Each number is 500 + 50 x the weight over its row's rms, rounded and kept within 0 to 999. Layers, rows and columns count from 0. Numbers have three digits each. The size before them is the row's rms in percent of the matrix's.

# gate: layer 9 MLP gate, 192x64, rms 0.24, rows 119-185, columns 0-63
# up: layer 9 MLP up, 192x64, rms 0.217, rows 119-185, columns 0-63
# down: layer 9 MLP down (transposed), 192x64, rms 0.2, rows 119-184, columns 0-63
gate119 105:508462486400484562511469446411574464476477533472463499394445525539525499488495391505461446584518484476460547510437491536519501456468564392568571496557444520508515620430531460416522500534442489
up119 106:436540481512555583443490518556537354564506452509616501510522496525575483508593569556513534547524544468473542566461529522413531554506479560459514549490570540460531453469437572541558464536444547
down119 105:399486517388508541521518435443552499429517556503402504489486491435414432479497366423480505495506532569468491493507503411544521477413520443410404524461479512433500503516549548496550456529507471
gate120 090:541386486475580509516502508530540545558520449577394586464496552486566410568493481432505435456474537468432524528446464467473527535497468445542528432496530519525450453546549623560493489550407483
up120 091:515461488419500476491547523480485456398483446549524523565499425455577534473389499508509460545432470499471481476498504487475547586393510422527606471469476471502535404455423602460561447493525565
down120 077:398538505605479531448455416409479501557535509461464482543518474537331460490521464519494541488519458549531531530453534548437467476540502608518444558473483541459556527561488424496432543442548506
gate121 104:403484543420442427451506400442533561565498494508488491521485508532545477490499419512511482583538500387529524513467595530476469426517462453590552488514461553503465478460572519532539589611559533
up121 115:572541514440472552581505535513485473487555537374438569496501461483434453562434494477421492564585475562488499534425499498536470514643466526511479571468520468454558570493495585549462493581515523
down121 112:443589519412461418435493502538500468484438514535511550460478504433616532449508480406484590457458441494470436381476520450527529494423480476435448514496452511529528484474554459556484554551571586
gate122 104:444500486520421504560449511511460492517454454445537524402460519565477425517479491414499483512438540482479494393436501440491503542601499562487551546558511482501458390442430462389500411475446563
up122 101:527519488490563503462522466365444487468553456478433570457442468420579471443450525482467476483492445471559579473575495438459442468461583492533553451541508562481567498524512482594487457404491402
down122 105:477470462568493475467417454511488520474455580604511503530524563344482486544510539522545470513495514421483493571617464539520502511503413524500396501447511560538549477557559536552401505470507442
gate123 118:504601573467544495430575493468578493597449471600503526549476543478540517503623464592405528487463447586559568489501606537511442531460561466530499530507548487510548518500513514515560544488505465
up123 120:524503550377534575468480565556513438450506583543519489528500598538505462568527546576502579565501520495474561511533547512554453551472476496559517625516486469518403513625517544574490493481479471
down123 120:485570525481440560502636499489533435502463546517465507456455460523546502511447461407424403554526509484444456431400382474464483479564536466522520534534514523551545566435476461470578543568501537
gate124 081:475527419430579518531477557538470483565499522512529402462460504510605581415374520493497539624493480537443539470460526471504462511517516412495557555530546495391409503550484532473526530514491480
up124 086:472540452508571484541489570586521526580450535516554492396486562454563508460452537464509456468539529480494481522555503513489477551456440390495620568472541527463483568594410495508502505440616519
down124 082:474510537522526549470424421439497506445533460452473450554467461546389433527488426520430492488577455515558560555423591547427466524546567533542506525476491480507503467482548386479517500369547508
gate125 097:416565493483507506486443548558501387555493441544507543449482538614414559490520497502474415457461546570461453505473520530460437549450433430547522440534591507500545427422471554441521511554459538
up125 101:430472456470430470434498411511500624498515481469468397436556459537553498480501519442494541432508474438528540547458451528468499583470507500499478648488575516497554483514418481545557457599515451
down125 096:509443541480478508582489493519542622490502508499517426503500565522508529512482484404531502568613468549550509421477593525533469561641530508400488473508452458504574514525531474571517518489388479
gate126 099:499403451582464435493503451490455490500533559454499565454592494540452483423520452437464445526489537639572494502510519528524529551477480442498542480422413564506498465563457615599505522520506535
up126 091:501379533515441525484431492416486541512461450478465574500531441546597498504525557445436525527534483512489485489557492584455485516535562597493520449392431586512510578460373482484551537479471484
down126 087:479406488369442528467488509477578502468523463444529538573508454614574513493557508522463481500533479434452443457485492611529505500610531491497556551513507553542488532531546375555525464484548558
gate127 119:497438445577543506466507493475532431538550560617499534505502440451417498526481405498441546442496491483440457497434500553463541482463517511544517414460510507493484502548690433491492585500457465
up127 113:480432585499603520521479456601431573500503465453561613477497460503511503479409498522477570502574468451554447430415467502506443537506468496480559593491502510499426551583549503524481609493520492
down127 110:460513418508446563516513532460498554508491447541426441486493453504536496570489563438639512483446499554555539535493544469450585463535564467382498528560465469543508453413455519540518399529508595
gate128 109:338478562465514490518536492613549493497494460489465497457546461530504546424523499630443478512483548622510550468449466516495399478448430448434540440461534476519467501458501461440470544521539521
up128 103:571441512491501458537544521564595408512557401567562517507404513513507547457581557488544496508521466453468561445516573532365422493421458510482547459513486494449542468461495446506444499447432518
down128 105:658525523554514524490475571510560533572482448520522606517547536446495490485492423463460522463451528594554512537495512558570434488491458529434457489440538450596551421524480518578531519565549547
gate129 095:523538516564555557383486471412526484494531514473523397549537474520447477444594529469515454500459572510533493556549589458435534497473523476447394512484516574504481491582451577442497556570584454
up129 097:385419396524510543527479538502569526510536569493540472559541557461612471486470407507586528467565464505578462527495513538512434513435550455522571490487468506487543400517537502575471436483417528
down129 099:560529500413460412518509519534448474522500481614487569443448492453559530501474474547550531539517355502487502454482508620420562424560457493521526423539426495479452485455561526511481536502413524
gate130 113:506350578460493453550474565562499506509488527440475465488361444495436433561518543506495508540507490553496459519477494566438446563520502493526450484491546563463563415491566419596513500566489452
up130 096:456485447474413387526504509539530458551473455538556550501576508543506438524440460490554438549558495383487519458491437433465539523447422521626533528511625508447501497491448529570518452502513456
down130 095:479532522415440503463553547548491508522454521432477506517527510450614458459466529554520555576556479494420503595488468529461472441591496452463403596505506506459486460447451497607380490563508500
gate131 080:446474416483532534467461523581557444454477480453491456460528523551548470480494511528543485533446460502547545520528472585671458554512500525556573428556456561547479553551500552374443499511463435
up131 092:447475404430622425470538504567480519601510508452503570522479528617535466517502520464432525552523575446450456460480501418517468522539544600544473495589467443520512557469505545579504522535463479
down131 087:402474367556448518563475445465567510520501489474548454556480547532446421464509515590518451484526529514449478541522570478489572510533489458490499525495455525482542456365471419566453454404574535
gate132 090:466487463478638511484512507536546563576515497566536431443510522436475395476432475479425485573438495510507514452491541516504489459460532438563484559452542520472416481523567544542555431627431455
up132 092:493553387439551495540516548541539492619502512521535424471461476419489492494458426494540463577353462482469560485532540552468587443426508481492499564467501457581491469490454537549538453551529561
down132 099:472456547531412475422437473489504567509551513558522520480496508489530517487528558345370577476464404454474374472487479442561420501508490542494472463522457452520520537556549477488498464575489460
gate133 069:488456572518492475560528424478490463487542501539491500607511543475471484557609502559525470458388519469457484440554408484575517526479492525534562419515511494493489438471492514529431490651391557
up133 079:469529472515543498566418509540501543492535468472485370464459512527608483475532490564369405473445497533456498489575529499555505521493538498448570515552569566405587473542502423523516521425538539
down133 088:516501594421490504475602467504506444483549527574549434502536520508452494545537474547608488419482551502473477458547367465503476539456510429512547465529522469478414484477495515499443491661451456
gate134 100:459475416577463495484513485485512479356513464479550455457474486547391495576448520500424505410465571516460465521567423507511461563511473513497490585480546486508474491464458523575458596474581599
up134 105:545571526546462530532503539495419471470453406557544569471427393497460592496527565526559479485541464516585455440538630439459426547425520472476459466422495519434464489495526481541493480429483503
down134 108:477527526451479543393383490556463470401489520593466520504580462448564485432497467487408562447485546474536547512606453491467542524566438561478503439518538496494432473542458436505505574563546504
gate135 110:572502444510563535556490561556475522513521525445545538493555466583460474595464561536418532476535454566538561454423572485579548403603528550556556480479462532479560551488513498436559538558471450
up135 116:534476508485548503534467560491508512551510447455461524515511491472438548532530478476538478553441609537455454527383456524469481479536461532425492407591434471512409480575562557625467463432595486
down135 111:472532466458448511500500483563540418499434533516447533447559476437450390423428533442453496561507406485551497527497472432541430501478553565551464430582481477447496452502510510498507332471491518
gate136 089:438457538579482447512489477387540479469555446455522485475466446464513489520484509575575494531460608507538583565441548360466460521492522487567535448598467505549452450474515568523505516561416520
up136 091:467387542614584592472519548538541562538567517467474512545511426500524547443453437444470487531494508552512450514537481506475465493486596441517430468567368502490524516423427504515493457434493558
down136 096:448589530513512487519480526519538449419563482519496441519446497419559501484549490467527477404470469450409480449486548409532466510476564446496515421428549511570434465451588541605496585585471526
gate137 092:490461613486516500463513453597508449479542463492382502574447647600414485465511507444519494492545470478472496492465515561482501588474465533494485460450478500572467477555503494442526476634518539
up137 096:436488551419513569579572431520619511371446490440451478490484557416518577465515481429467524426448518502497527385426531466532483493477450513487583494487547531497467568568512517510547500519523493
down137 102:457460551482458451454558555581489517516491412480515591565430612465458522388549540499463510532446497482463481478535470536511572548467533538548616482423576543494494519550423474578556557470487488
gate138 108:549534450469403516523468521487539449541540461489435491430526566567389418418462522575467395498492447512514550518487475444418534435626470516609537498545484471532518434501503453555495531505520510
up138 121:461473519494487560457461572394572498580510475521554472547471484470511456475569512494602432591396506597506472473476509511526474482569506520432485454566502443479456604449579549521549559484421522
down138 113:431538449535490343520526479402527556424546482440498465477518615488476549444494479451486591525489516529502543462531494523545532527449438528481537540387486570457497548514418519477546579540559530
gate139 115:502567491576550447483400467489502538516570483446472444495527546539523473476593498518448394485439407531531502469448479513537421497504570534481502472452552527622519431417584469505594565519506456
up139 106:529494432372529472484546529541563531509589578478392578552446460380509444449534574567487568516501554524460510473473485476485490560451504519445466585488472447480474482568533450501505466458429438
down139 104:449530486494565443541515500500561503540576457528476477469498402440467410527592456483444549463516492467484453454420556535500379505421469442567469423526510473497524597536465591478464459541580558
gate140 089:539568479550580455424535492526581478516540519475619555436587414556522493467570490454561527551414513558463516445490489510523579463472458513489493557526477582511526568435484585575495461471430458
up140 095:425439540505540498508512541445455428528519455503557486563437472555497372510446511441475519546575472568557536468424497482485567454468466534545544491476535486544484508560502473456334508515596579
down140 084:608523462456466502482540557560514551526502519488527546434616548487556564468513551439567478464395495480455434444577456538612520553484531483495548521516485500513473514445476627537591466513461548
gate141 108:433508542585495380426548512524566520464430534451462485487470479524502438518468530515454512465449523513478415530472513504512387593472546512549489457468457539470433522433452544521541510643424579
up141 112:549612417505418488550537446570522520471432519488550502490558548536514429533474540376532512459579508455459554593467453527553416505442497524456467470480512514548397514426441519461472514532578513
down141 105:452438543491506498565484596540549377569542571511441563459417545511381526490477476496477460456560460467462395495585481482583490506516424466549508595516461516507531496435547469463542462517502538
gate142 099:431532449575529476489493567551570513593470522549497490522496508500580397519474469514492516471463599483515538473464451612451471474534504475525487395543530553527384489551566539542445628502464519
up142 103:587502474468421563503524512514489404590489496540489388584489440554549454512549413469524498490419460509569451487441452458520553530458518512482565570548446426517490602526533565562541572522506489
down142 095:517484592524533516458435452501502414546456574590488541496495497455472637514505605553603549510474490536496555545483528477441504515500459536472530563578474445486633491431580513440466482489499488
gate143 106:467435417467562519569435531576559504484512419567450574535462553514433441587517496589461533484499557567433522423534553470474549461534457530521514502465544499565402513582471596532516507542539522
up143 096:425551505521556534487449413559554402443530514478512449453487541513431466468512555579454630420521518535515505449478461562425505549557474490454475491451442497601526516470500458440415536518570429
down143 096:489438588527502469397488525481523513560459584561460493496528565459505529555447498500577517426478576470439437531541447457536545456485544470426545599461466465561543455573478558626540528543539462
gate144 110:478494523504523472408466550483549482346537510559503594480559493550522415485478439476500497530484541428507538504548513581521491577452476417574595595525493570550527539495492413550513562460465495
up144 093:504525488498517540568443469472412509460489462604423448545601445554467493496443489463480424544508422507546464502572569506466471559400551472466456405461530501393510539478567495470490404466516456
down144 090:504534463550506439529585482522435426403499436506516438514451529572423494552455558421433426502471471435576487436431527466449493564561495501463596522544448494584392507506498506523466495418509514
gate145 113:507450496482540487502514523497528444509531514525550487569471578615514488499467454470573594496467524593451476434476470556499534475470429582550514561643523437522367528484532406473452535532489483
up145 094:571580443456396469523452458523472513414554456583553486466543479497525469572472546528482535515477599405483451536537475559428514516563501527548618428470464525450553493539537483402505472465487438
down145 094:505477365537593498498594503434514521504479530459501437498513531497571567495511517384492432418436492480513477399494539453512521445397524447452420474500561491549459443479531415561501531505526447
gate146 094:531509451539467516490525471441561421500482537575544540483458470585559473390472478578435562447477550503525565476444499524483421471430438553522537406501489492424484429458473571591510507475403566
up146 090:486508502468482505489496558581520440478512488459508540482513493585501577622491459620407515499450641620407435541481493493506485541470530520448464517488490468476562517559501481471497383527490467
down146 090:502524501481500613527557510368502578492528497528481470427548513419502529457492493479624462459497456407460525431465478478506469491423566539496542537415495478432376459409493525518547497539527466
gate147 102:519495558380485460455542466522523508498439450481512474407495515499503408552480454494430414504480575477495615532485428533397468445515469434596584501501488403510454525524475455456476557547563486
up147 105:508625567492474489443444500392560505579498406434440518539559470470488655487434457426511535489474451510409513469456511540504505550475580584466495508506515486478480545565450527456523545491494509
down147 105:441466466525477441535386488474470448540546614543551510496533516460500434488516581457525497414542573548466458537554459481444593516499442612515539529476434487555528439507604460502546474478423461
gate148 110:524569564532621485568458516529490488462551401482474577496521582540494498511474567545490602542450561556510451505503594500504574507528541536552528510516400570500427506585518444457518458472427449
up148 102:561433506559494530573523546533411570512500505479453520516527493466581633532480448404561541474484549480479486474494505438546553559557546502521579479466552531480377509461437488468523486537366489
down148 102:561510559465432410517464506567544470549479600523552543530482504455531497516460559584521460474618501387497526574481438500538583509441443498505419456554458503410518582478451567553487492486466485
gate149 087:426468444462627470497479491436523424497459393556537491431543435546544542462436554552554439589448507418514489523507584513547455435536471488460481559533517493489436506426506545494544552555443445
up149 085:494462491469485522568420514504445534555472491514445461619480381622444559517483505499455525475477411467491476494460505452490573415548567539586453509459500620552540547509484445450447465477525523
down149 072:511549460443566552489577524530575483550525530471466437455512523406557529585498564476578480560475520508399577491528510522559449472472493482494578601569521523517431484456450517556551516618425524
gate150 085:478513542557474544563568459481461576450480484613598544509503479483553504485492411491523549516502527389506550519567522437464518457439589418559599511549528532493472513570419569531562526547457497
up150 101:446469475547483491552476533430455417586501457472514536523463508482414424576475549450527589463566546565566549547439413479598409491514450470429447463491487491538466470510463523597442493441512457
down150 111:515476465549514322436430522472540506514487491517495438521514503400539577574465571492541570417491408469481432561512460420465461528507446513507439484464517518550539417543502516518516585529462546
gate151 106:556560664475582545515589567447514456470505449552553440488490447543477510462418431563477569489452524471439533431444558486539493483468468518545408523510467508540427486461546477545532558518498436
up151 112:533581487453519609491462515493486436539506481471467471553581356443414559479530420522463535519506502601497497421547542460584467443498541513567466485504416475610494514540508508456536514451448501
down151 113:513557529520490455471535527518457425507494481601509447453435604502503516577474519483590484508330487437464480551450460479418548477503465548467496553518544559453507471425594457449433514475548539
gate152 109:455504547545551525495462512554506526554546488514423484522425445501530508507546486484504509511483617545528531555468538600569513457466449391575402560524513485528432603471531624496467527465407508
up152 097:488449544510628544481488399502450457552432468499495473561471430553590483529519506456484595541568604397569505411509550477529549522480518483501545475465533469462486519531447520456587489551442440
down152 104:435546494514540484552574507561511496405461537492530507471480526518432502520535491403452451566475496484487512463462505454446451524590509567517566481468517625481616451565523372556539556571459470
gate153 089:525443543514481474560569461583575565534479477398489470490468515499480583480535530587430537564470493502485540433489455541515494488512580549416524415515365513533482477542426561563495569582512467
up153 100:444494536470485515517474500435418498460549491499599547525514471514597444471448581564594556477489548456529502507511458562575516497608498432625539489449530486496365535431490481497547557507520510
down153 100:473412562563518482455498541580540511489600549426471557514442501565500526439554577446452502487536541443473427535507525431557436424337577449486513501468503490433424482506484482507546495494518484
gate154 093:473482510541465565433535560548514500531504476546533436532565503596581609486562479512559509433474529561413542427431490405486549536454525402514545594585490531483535519492491450442522482503481419
up154 094:557493490511579430585523458594567472466513495488407580482496503588500519533443499538418533452489427538495484454518456573451421567454559496515471534546480505553559520489396576463502497395433514
down154 090:435411404537404609454455438464446528532479495526456425532448519492372500496583472448467420449490571436544531573494528483521567556546428543492478493498555484489510511458535507531472441514560520
gate155 105:566464600560483511469621510451459514565469462457523442552442493559584539512559553424462516528555599557478504470514439523467478567563519408525513511575416551462585507431512530526456508480505499
up155 102:534503462466533476512512548514494530447516557567458490529412412516532544481425446694449552523427496458529449520486473461460447528486516570445480588463546529488570504454498468520554396545457522
down155 099:504499464516490624524444583487526513412495559504591662520529490377497523467485541579532549480502483457452522505525553457550522505483502455541539400495497478459455561518493430527448475440563540
gate156 086:501564442446488527505525510503421404474366565538471472478472464559432545480432521538418534526486494479434453476436565507471510499398497455474557577455513394501454503541462468498459527495514629
up156 091:511510526513613470511527400460527381414481538576543475462470427571480530486501590470475457526479512502535477463406515419492524514418496502570445595476593475500510575465527497484525444496437568
down156 095:460472480534464622517474525533579524436604462625427462466529471476502516511522534605450526553532514472483474559508503460554608469541553482550544443555569526534454512472461549427542484477534414
gate157 110:619466400500544445546459486554603392552478442498504523518436539540462485513565506549566472531437503539533576503530547531582435463456525495509555525464496568507469558443584526488524549558571560
up157 107:462380508515574508512496484461406389486427485537545395482532498558462440586533514462537450489542508432529554533525536491509491447488502512496465516423484556460474522540641545567548502545556574
down157 103:469509409526482453473414461447476457512547508498439517493608451494491393485550434495476534451551510523484459413623345493508535492574515550501527524504533490525418527563495406530503518548484476
gate158 098:441435389540480461498512438494548436502558463484447547464557414581412455430513482499477553572507508516493552408553449537608491515516506528496472573538584527518554526526456549461544484569548587
up158 101:474395540472484487501528536489453524383483402439482537563517559540528508490514557496542485448484517352542553582514533540469487469481431460444477520534522491557398549475521502545540539530513365
down158 100:613469395510482426539506417442477609484627516494496536578547469422523500470436578554506542498539454490556511514558479577521505530545536501603497537504500443454431507489531474532464512470542573
gate159 096:398525524477538559549547490461535577503546540473558519518519438436475562482557531552476443559380571562479529472477547474499502412502482468490431436436510587536442450422441555473522443574463568
up159 103:520518571572499461425548596521504544530508528492494423509501494430511405550544555616580528502569521493495527492631458464550528510584442444516552499505503496469618463524534467473455511559562449
down159 096:559546527622505603463443516450486500521551535520536516463584495517539495542538438549598423477537615510514525513514485486422524494462565533400517447493458530397495469535539529469539378501522497
gate160 106:537431475493434429531534414504460495472424480453459531492579540548483428526489395499487421437456506541480581630602464538485423472421496473614457525456522502519501476459473543462525485543526504
up160 105:447568543444439470491472386479517517519564496572510367427508501358533496380460516496462541532484475501486504531411546524469524526479532514462484532517474499537411434469537396469529506437480517
down160 105:519492454474543508492472509571473490532450501559533496420476543471505489568478655514560527557528530504491466522456543434508581471555544425430443427540399522530505459427532405494434454490524611
gate161 099:548557566509517435553556409515580512497504485518583506460512509526423446507490522505526477525464613507519524445528510442603427609463497401511533539423535476539588488484523555409553494554562512
up161 107:488489466482503573554596576502526427538562423569496436513571475534525489506490549487482579563573586513470531444569525510485482458420542591456518509449518523463490495487443568599417429529410492
down161 117:537533481510478532494454582497488508395468582526476527466520469489504458559493471595537444514491495458395482560482464557459459422474576433552476508502448452569335595448508484482558497540551521
gate162 107:538395547546473480527553403457583487550524429496478490422525434545564421444519507502475532483452512491461540454423491503500437628460489458515585447501589453516463472527549513565511558501426425
up162 106:507549569535591571519468435568460463511431579633524460466486402471474535496458498538446550544487519529456410559490470467410483472475498576471548487461520487515452428434441500402481451537550511
down162 112:566481347529463507470508629483538458474517522455467483435528480441534483490443348481488527462485490454486564467490442505500476583465481522538546439464511477602527478493582498620532490502485501
gate163 110:444517465476430562466536524478554467475461604453432503508512521434495440542551506521451511512470517470393568528551479506568425516515556518484506581547429480547600428517426387462488568545463580
up163 104:546508493489513518525478536661584452531505439526554490468512519522501564467488518620510404546451538496455498493457493545516570513511510533376465524492485496483521617477451601452462472588440502
down163 103:488570512520535573467456467563476492502412415489477519527557524488556439491531581493518515505554446404505560500452503437435408495499536579552526448459438407472455449474352447553544462495520496
gate164 086:575462487543472438512464523481590612444564586504473493538496446551440453513441516474461614547455558587463540552498439541439503575401595479510550537511494480515464481519480573556531530464514548
up164 106:532487481494423459512463456450452505421512547428527516594436539465486528482457445476479563559522396549552493499568493496429551523562518534505583569459539476492536490519483446529459440366635515
down164 104:500491595505497431487477466421520448597572581502566484538543522516504589549483500553517580406562479458492459573502553480549530499487459463426414429530438554543557514609558477465532475482501556
gate165 091:582594516635486552488481489576445470481524600535525507500491442571548517461506501462477484574516469557464549525456567574505530572505433539534414515455491444494523390453443500556446467440439493
up165 096:600530559652488517525485507582486526429540556436487470501526435513451584514531504376476442441536493548511506468504480538517560550604504506476506515487454537502531539495471597547510529476379480
down165 094:537562499477455589566555470533480543450471373464479452485429488588460463479488584529489373614526490470518546526486571516581531487517480507569515574493472491552490502418436434511473441455500530
gate166 081:614479545442438529497471461523451427425538570487481566474493425531499516452502533454548550495581421558481445562466453567483580481587469433546547503517555554464504431519454488518591552433529439
up166 097:578492534577467543545469463506552395455493594571488468488405464571524501495546493379510513518601483486391477445420446409595528541539499446529517473463491492530538539458499541491539490490548478
down166 090:485583468571506486519499459459436532465488418480480433497481463509370470512474496523502450458503507564551638512430558613438513525533530552563481525463440506544520496490504356467479460427516467
gate167 088:515497482465537475589526513479544524538560438480610616441473515561429463569545489461509505494424477532535610477510442451539387483525535519516572524471457472503494445532530494532608484555401453
up167 100:567510460490476496571442530524508461509535525484623468487445508451412480547594496479526456527452436516522535504455458473581423477546511527451540474521419504628538444628492505583566476502461444
down167 104:477535561461438428503548462422505475574525524469480523446559518449561522481458457433454593559488423461511410569391441436524467454522432482511470513530516506468516515501525601422424505447490599
gate168 102:508480457531416467481398467490519473423506550431417426440470483596486465582553472441499457562494549434447582541487518521496475494471503431559577476549523563554480557511481429575441445520500590
up168 094:454477573492494504576436512444490534507511590510484552526536488472480526586439515534562501530449474577439493553532538624538517410603552515552438465509575428529467584490526506464606515505581480
down168 106:492514463515510455408515538518486523473424524453452468530466419615500554520510432578508499425494477504521574516429454526529430434448549534509554597431421538587428424406496472557512484542501537
gate169 108:479430524575444548503564476507544396439549484382484504518386581465485528504489531489454454504471514464477487503448473394538427518491482504543550443464528542390565511491538425441476541491470601
up169 112:434484539473513557480522489389549573463469452450550559535477451531554593423470505467591546525496518467418420463544524480542561563419519527462537509381480433486571502493440528428507533514575508
down169 114:486433480425431521500540465520441515489390454484501417545616524505466457588507497497415549528421548485479567492436489609567513500595438493491511475494489453547392450511470502565547474464466519
gate170 109:586486464494474513535573402487424602597565484467536462439444547593509505433512481491511497514557542430533496531530530495449490473618512458520510563463506528453473475495509469627522613527469538
up170 102:526527518478388505516415515517410414514488423415512558540434481455530375456536532529508465482526529516507451545536519464535510564516544549487553466554585525487553484527574456516425456626555468
down170 111:411536494601569412482516482513440395424567484517451503535533518448488472522453543503579598464474506534548494488464480505508554432480514502406488402450398453462503438494519469518433556486552575
gate171 109:534468497427601493633528435493524609383509474457481598580451523502497484565552447497443463525517518513499472551522502432547516468530487553589479535582516516449533510584419452503513500544527482
up171 094:574464439524453488571482560449579495485461512522633530477515459584552522584588535432624545521529474538483495508589527551522452485436532532472546413394551481493462508470557531489500505483508464
down171 096:461461510541420488453510450451489446579472519571511458420535462390514452341558476464506557457483458549480565464538546459496514499384483543547439516510548497593483499493516455512530518550491401
gate172 081:516453515537475485382529540524469419502588531536499490494576468593511448453632559511630497518383496545414528500576480546507527503479504454475529520493485479530487539440475540435448550570484531
up172 086:579450482507410472583509555482556535485469517599586447534500507555592472488384516509593499390546535575525556528465448544499547446506469468547551508503547516397451513497546558527486530528501553
down172 085:557441573453554480450549561598392463454515548525527537453605465438509484531537571466536510523442539472477445470548438451523491483594547441448437445525493460518542446519476531504422443597459470
gate173 099:494492404529487445512491478541484508476508518562447453419600443490421528503577482482454462473471440548537527529411549456541501468488518527539596524511439569504624399560486467494461555607544545
up173 106:541415553520423518492530513463489550609548437440522513544430602520535483551546521551500480507551542538536496466584421555495602451479534434545401460456516507505459544511581497550487386473504466
down173 102:521503505477481473480441515474477542514567522543497500494541465528536430489463512608601482452408426502489525498510528567457586475586440555498467381533495467491394500537432549438472421477624512
gate174 118:516543493587497482442456437511502554496483453482502609456495473528526524456509502526454430399531591521467510476369526499407544511542520468476511446481415461526386492483477535476558362558481490
up174 098:452469599527609471506447487535481530542457469458531522472523480530521479496481554540582489528480577431382411454461497438583516390526485506428511544547582476442544516489608501484484557565530525
down174 101:521485420573500462507510553529484466472451495459495493482508579524468442479506569452497518509499496507532550545575414429380486341473406501530522468535581574498580505498400543500470494546428534
gate175 079:513448555536583594456537520418524482562515514530559551404486555550505548573441551434591451473519503488444535431469548474482546523464407474501543408545554438450505462506501451377509468469512518
up175 089:468447452485485437554517492528535435449525414647469426517520562525560450489509487443485464528525499475533494486439464461462439563574500463488420560542548486511508450539495515606541571578501374
down175 086:427614524463539473525527525398469503548490437472498485474460464422490444579559389509477518471575523550542432564495534439501450571502494431505474480464493525567566470508477354513516449542534444
gate176 085:575450546520437514490531519526581470484528489544505491464404468511481446420584602476499543516588508449476434613483564586456468541481497403513547547503467487485509526511489441572514602546588518
up176 088:577565491530604544465509529469526396550443399549490507488466422442448540522551451462526498505495508531529556463507423516565450460503477487501473591491536495490401450555570469449593425438559450
down176 087:506468512522486481465545579471520512470427438450560454474539437614537467530501488498536532530465590532486560513392508493407439571561475556595527494468440460555527453457509497406419608509477487
gate177 107:489452477410504535435526506532547419507488417449486448549441456467539483483583487596400505559495524525503580452522615479577508422431481485519484499450446557467538495507531464526554579506418588
up177 100:549481537415552564523431575524581586440579606500519478461502541559464560545572522564523501531516358532413526510557520527485514489561518506569463536489598511545498473507473474512492550576475499
down177 109:503490446435462561440573430583454435434502470451467564509483513455595575484483404531412554512509461448572545462465441503523452398433476432502498454494546493516451459499488518501548505375532495
gate178 096:494466455488498521552498514529423549461528535486364537521519450521500432566552448477512458551544525458540516408507474486536456462482517480565514505503427427485597563511474576598650477568441520
up178 096:551506508494457512638556404470545508479520473563538513527484543467400537553473501455514562567487478476551496387545544485497521549486498543451551451485393437426512508610481512514514553602490558
down178 104:493498438526586479583506467423496561407541521440508493517523468602499575522553464493346476565541460544558526509481472491533461542463493477564563500530478571443466437434518520413526506569460567
gate179 132:407599474513374505440480472422452586448464516496577493479392474478445491564520457512480488525516502509467513517532452486537515433504510588461532477552427502459592487496482420480610495581457537
up179 104:442518470427527504479513572524426459529517671488444586454490522469475501478485510469531432395521503643515546507558515481551519465564614488504513562448507447543522497468491499542506431529448512
down179 105:517430502480488401535450596426485489493513480645452507514430545595471489541522555565525632472519438466518512560489475433490496435446498551578507567556529511511502501512524519596475464556492457
gate180 088:496617468540567507552519625475466531549573504563470522580453546462516435472464435507485501565506445463547446470447455551469442445435541456542497533496480559476384472485476470571476500537411577
up180 089:533477520444409497495505465479532556500548402389511582468412496501531485496567445498523520552538509484423452429433479515473471430528537543481443555523390478539422439557487562477509597406483508
down180 087:475528490471523544493513475485491598539413517503464531519451481486612503475465523480462449444444594475487542484508603498469531576493556478478561563451472529404428536416401453502480462628521565
gate181 091:457419487465555585572506559418586555556514534507514511525474492513498493492474490459475556519496591524433522499479517535504487426467554502498505599483417492442595553427464460609552487640512479
up181 106:560367490504472478490554477508477521540516460510585483458440416493517410493477516388558530530590488500557461492566425509515484516597511543528525575495467522514518567429465456510460442431559391
down181 108:580505539479464498560502484479440621481431597486527497382608547507490504488449513450557562491491395510513493484458533431497485439449478465446442443501410481479555582524425478518480460512549568
gate182 081:448469474520554521522466560445514527516540526499531468481462530556545504481564404552475468560508468547455479412541455407569510571557523571558434517390512601499600532468537456482434504597480438
up182 105:690491427461591438520539494491435491495412478533456520485466506426452500451454511506528499452549428509507583489455453500559518464519489477452521515561456485421477446544502517595454504523542604
down182 105:441560556483480436602458536533447437575525517446462543436538461489530526489490567458601584467540542452553461464485570491447399420456502481445420435495475435573514474515538495523528462510445585
gate183 088:492481472521542539456480439567474428518523482435582487459460522488492596457551530510565522563456495494524463556447468518455459519512557374533544511493557457422533575436521415520432529590390426
up183 078:503350541547483535537560506534477458520486444501501591546511378541539484482485460419441473432480561522546533524458604441486482516517520549551518447522489572478450485563579502515500562402526422
down183 073:512459533483508490598540534592473547523488531470502498495509550479542603512518497533575559615449532584462504446464441493549497481488481374527541498531526386439456571458462507567510546585418479
gate184 099:565566505469502440575509424573517553389455602492457497508492528470514494505520517524444508398503569504472558420532389550531553448466414484508503520490482561568545403506468427467534476458475433
up184 085:423560489456544443489486536475453493522555522442478489479516498467499456404525523459590498521456534502571485519546542528516467386525486429584582524430545486513464501533676513485437446421565507
down184 086:551520545477545584543586489513511480512488473495516549459561510451495492551521542538479529439605412403432533506447493509439421448550572510457406470527529502445459504583529630539453418535488528
gate185 090:483539557489595505566518455515530580598496478509607485550521459516474465396472503360525519542497544542590399527485502512481501561524480455542564511478541525477504444507540494530507583624495465
up185 114:474496508493606507493501567500498583544536480548507487493497478455422496544554422585489461511457574533556462559496498488469594562489484471605475405544615552492516529578553482492532572620497521